Weights of a small transformer language model: vocabulary 1717.
Each number is 128 + 24 x the weight over its row's rms, rounded and kept within 0 to 255. Layers, rows and columns count from 0. Numbers have three digits each. The size before them is the row's rms in percent of the matrix's.

# down: layer 2 MLP down (transposed), 640x160, rms 0.119, rows 157-165, columns 0-159
# up: layer 2 MLP up, 640x160, rms 0.138, rows 158-165, columns 0-159
down157 107:101094150128184164127136158103159161153075140123161127101164122102128128125116152144107119130142108112146180125088169146113143146104154158140158131056119166108079140104111094060136158083099071134126113130149148128140127109137134112129118100082114148150120124146147157112157121116164138115100108155124152148054134137115126139158128124105126111128140126115130124102107126148149093151142134139096112174096153109149122142139131145124141084121117136148143110150151129158145131126119148
up158 097:103135096127106154188113115179136124139131139142089107146204139142120096170142140141150130115138091147133147137174173153136125105164107128129115132166107097155144134115105136128151166123101107131121159116116084110152157085116096152146120136102152128137133146113105118120114170139132154112159112131120123146141132138099111128077132133135168126089120137152137154144126099107108152187102147119140122146121153124182122136125126138060125136100128130160130074105118060118124138120155142
down158 077:140137193162094117109128151109190137152146144135194123102084115123134128094088121114119129137123122089121117108146113118132129139090138154125140130123165129109149120163136104127107096156158082125184128121116140107100086150154150095129134102168087117118197112137154108167156095139117109119115069145131139115111147119166147141123153142147102111147111140150088117151144171146142136135138135149107111139169122165111108113148144158142104116141138110094146184133141151152117118125140128
up159 100:099128128093110164139124123132114142136076080128109106134145114103150108134146110183167113123097101150128165146152149187136119120152126125140131128156100137148158133101133122158161143110115134109100112118155165125108103138128129128106133131155118144109138181093109113156108170136140112147149146075126135111129094148131098123132134147146171117170116094179108106136102166073137095120135148115189129111161128135156128111098129125101156139122176146085073154111096121149127132139086112
down159 108:094128094110119114128141126161146155109152125118154137091169120150135099130131165151141122142101140159126135149093124091101109133147141114119143120124144171163130096144131116134122104096118177119159168131128099138144178055114090127152141095119110123119150157089140130142116122089122118114132140132150149146128162165143123109133092109116113123147124144068088102118081162106123129171123156116154136126154166096125121128063105090083115125102138128113122127168145108118126126143056143
up160 088:140130132116120152093164098137151125120152141145108134173138089122117173115139157097098155097132093159099165125182150165122118114104124159142118149106138134159096152169135141146140100125130091116135151074130103127108112129105160134163105140129116147126140169137155149145170132131135149105113156147164142131093116098154162106113137134124098159134091106120128135100143139173160134155106141167113123111139088097133083165087094121140142136133112157129130142157141065140161193143127130
down160 100:124130096142106169140107097168111153136129109087144125114152111094132119135115118151096133109131154140123137156103159115157126203118110127127104122150122121094125167093131135142105108104139135104120146138118129147133120173135075128144121153134125100136142147115168124141106112126102171137125138098095106060123151154143170126164072133136126091150154159124120101130144157159068101089181110083130122123104097124185129118139112150143122084113121111139122109113105143121128093097093145
up161 102:152108117133130138127148125100164144083129114118114131130104088127127166124137099114145141149119100118101157148131157080163167081111135112163132173133128158127148149149129113096099104074129126126150117138144102121139164140130138104132093136152103126090153106170167144117117099108129095132099174100103174091139163138141121090110117164164172156139163111170099101128137077131127128152125162130114126119116146098116119099113159150137147064108143118152127122144152121154114144070127144
down161 107:107150140164116116105114139166142162142111135136100150112147116149146106142148134139156128083126117113118123074105106178122103135134113140094140061144123166130137113085120136173132121093119133160144130167126170078099095137188085171173117133082145111152114131136154129128141141166134137105124107139152079162153091120124096123140121119083102143120092139093161130119103118143119104126137136136130162120125131150146120103148121120137168168117121164121146124108141129168135163184110129
up162 099:103098125152119117138128170120134172164177123125114120107130174110161174090109120116128092145170110143100129128127147111116082114094078135103145125132137136141125105103095122101117138119198162099148133124153173112183158109154135138104106107085137105150136109125138142152117121137144133116152139121130133099130145155135050091167125145145096141147161113108123121119115133157110127148140156141089136123095089125112095133097160116137139132104110171115103152120126152146084138140124080
down162 102:129107105082100192132132126150080106115148100131122120129148102108151074119163149118136106088138104092142107094075140109114113108136150090182083138141131118084155100073159124114142108158076127134137111131152149103128166113106135134143119134100112116122153153123176136155145124121089124134133147146145115132097158127119079170118110133099141107111124125142126151161124125129109110153100131126112075165109147138129129121082107120112152106102134077144162092109155143117143123153143132
up163 097:164120095152121157135141127128109136160116125120090131133094125153133140122131097069128112097113171095148179106153140087129106153112168148150153118158075125117127114127152101089152145113132155153106187110079120138138145140159131120102145153106121135125153103109162145119126152095108139114107115090110137103145107083157135145123122110104138158179128145113145116098110135134180135136104130156135140135112088099180133098140121162152141169138131116100109162101076145124152134129144077
down163 093:162087113107143056144120126159132111088114153172155130126167077118113119137131136136169148148158103185137137143121166118144168161130123146119171132112143104143149099114169164102138112183178138104097131126087169112133116110138128131143125123136148106136111147138101133091127117114183097144120134125124130141121125110100156143142116157112130131128108105133103126159128124110104150123136098143149127082128139162147144103191104134107106135144176119141138095137094126097153117115085171
up164 091:111132150111154135144141169130144078144154137129120143137168133120102135100158130140137137132112102149102154125087140081076166098112136154141124139163164096151081138114127115135104159100100123119155115076123079094142174120135156131146137099131162144092126129091173159099152095144172142129147148104109158144113135134122107079128164161106114110107151106093123140163113144124093161152129144129116109150131147095080121160118139147139130133099129092124173145110112083122104148147140149
down164 103:136134124143151133125127114125090107139108100085120132146132117129133140144148179145132118124133140173172118137107114105139112102178163115156122104143109090123164147149125110137160151132169161091102175149142110155142063118136152142156127134110178131143068093154104129130148140144106121108149139132152125103167173135145120161142075143141151127169116130129142134129125098120172090106146117125127139106097128163151120085146153135068162127135117157122156117186101148174116117132134124
up165 101:120074143130131116083122125178127122112145077121173064117121133113126120100149151137124191138094101083115137158121136175137132107140141133122075119150115107136169165146141152133127161121088101099103114116149126171151139134193122097149139120085151116080113122101133114140135173122119085129092153104098159130118127118107141132137136115109124128148130137103133153171144132133136098086134107143101139121117111124135125148130132137135129146169120133132180151145070149176137112113132129
down165 096:123129114127126115160078137106113152188122121107111125130142119173098139140120115109121120140112136150114138167169101172151139142123126127164138127105105137100128127151173140122140103141129113136121124144104153108133118111106116154090153137149175127143165152190140101176149076152168156086155114146128144126119114147128122128121137119144128131167141137167149124062119078117088130126093116076122129120144123150092183110147131154132139093102094121110110112099150095088125142143128182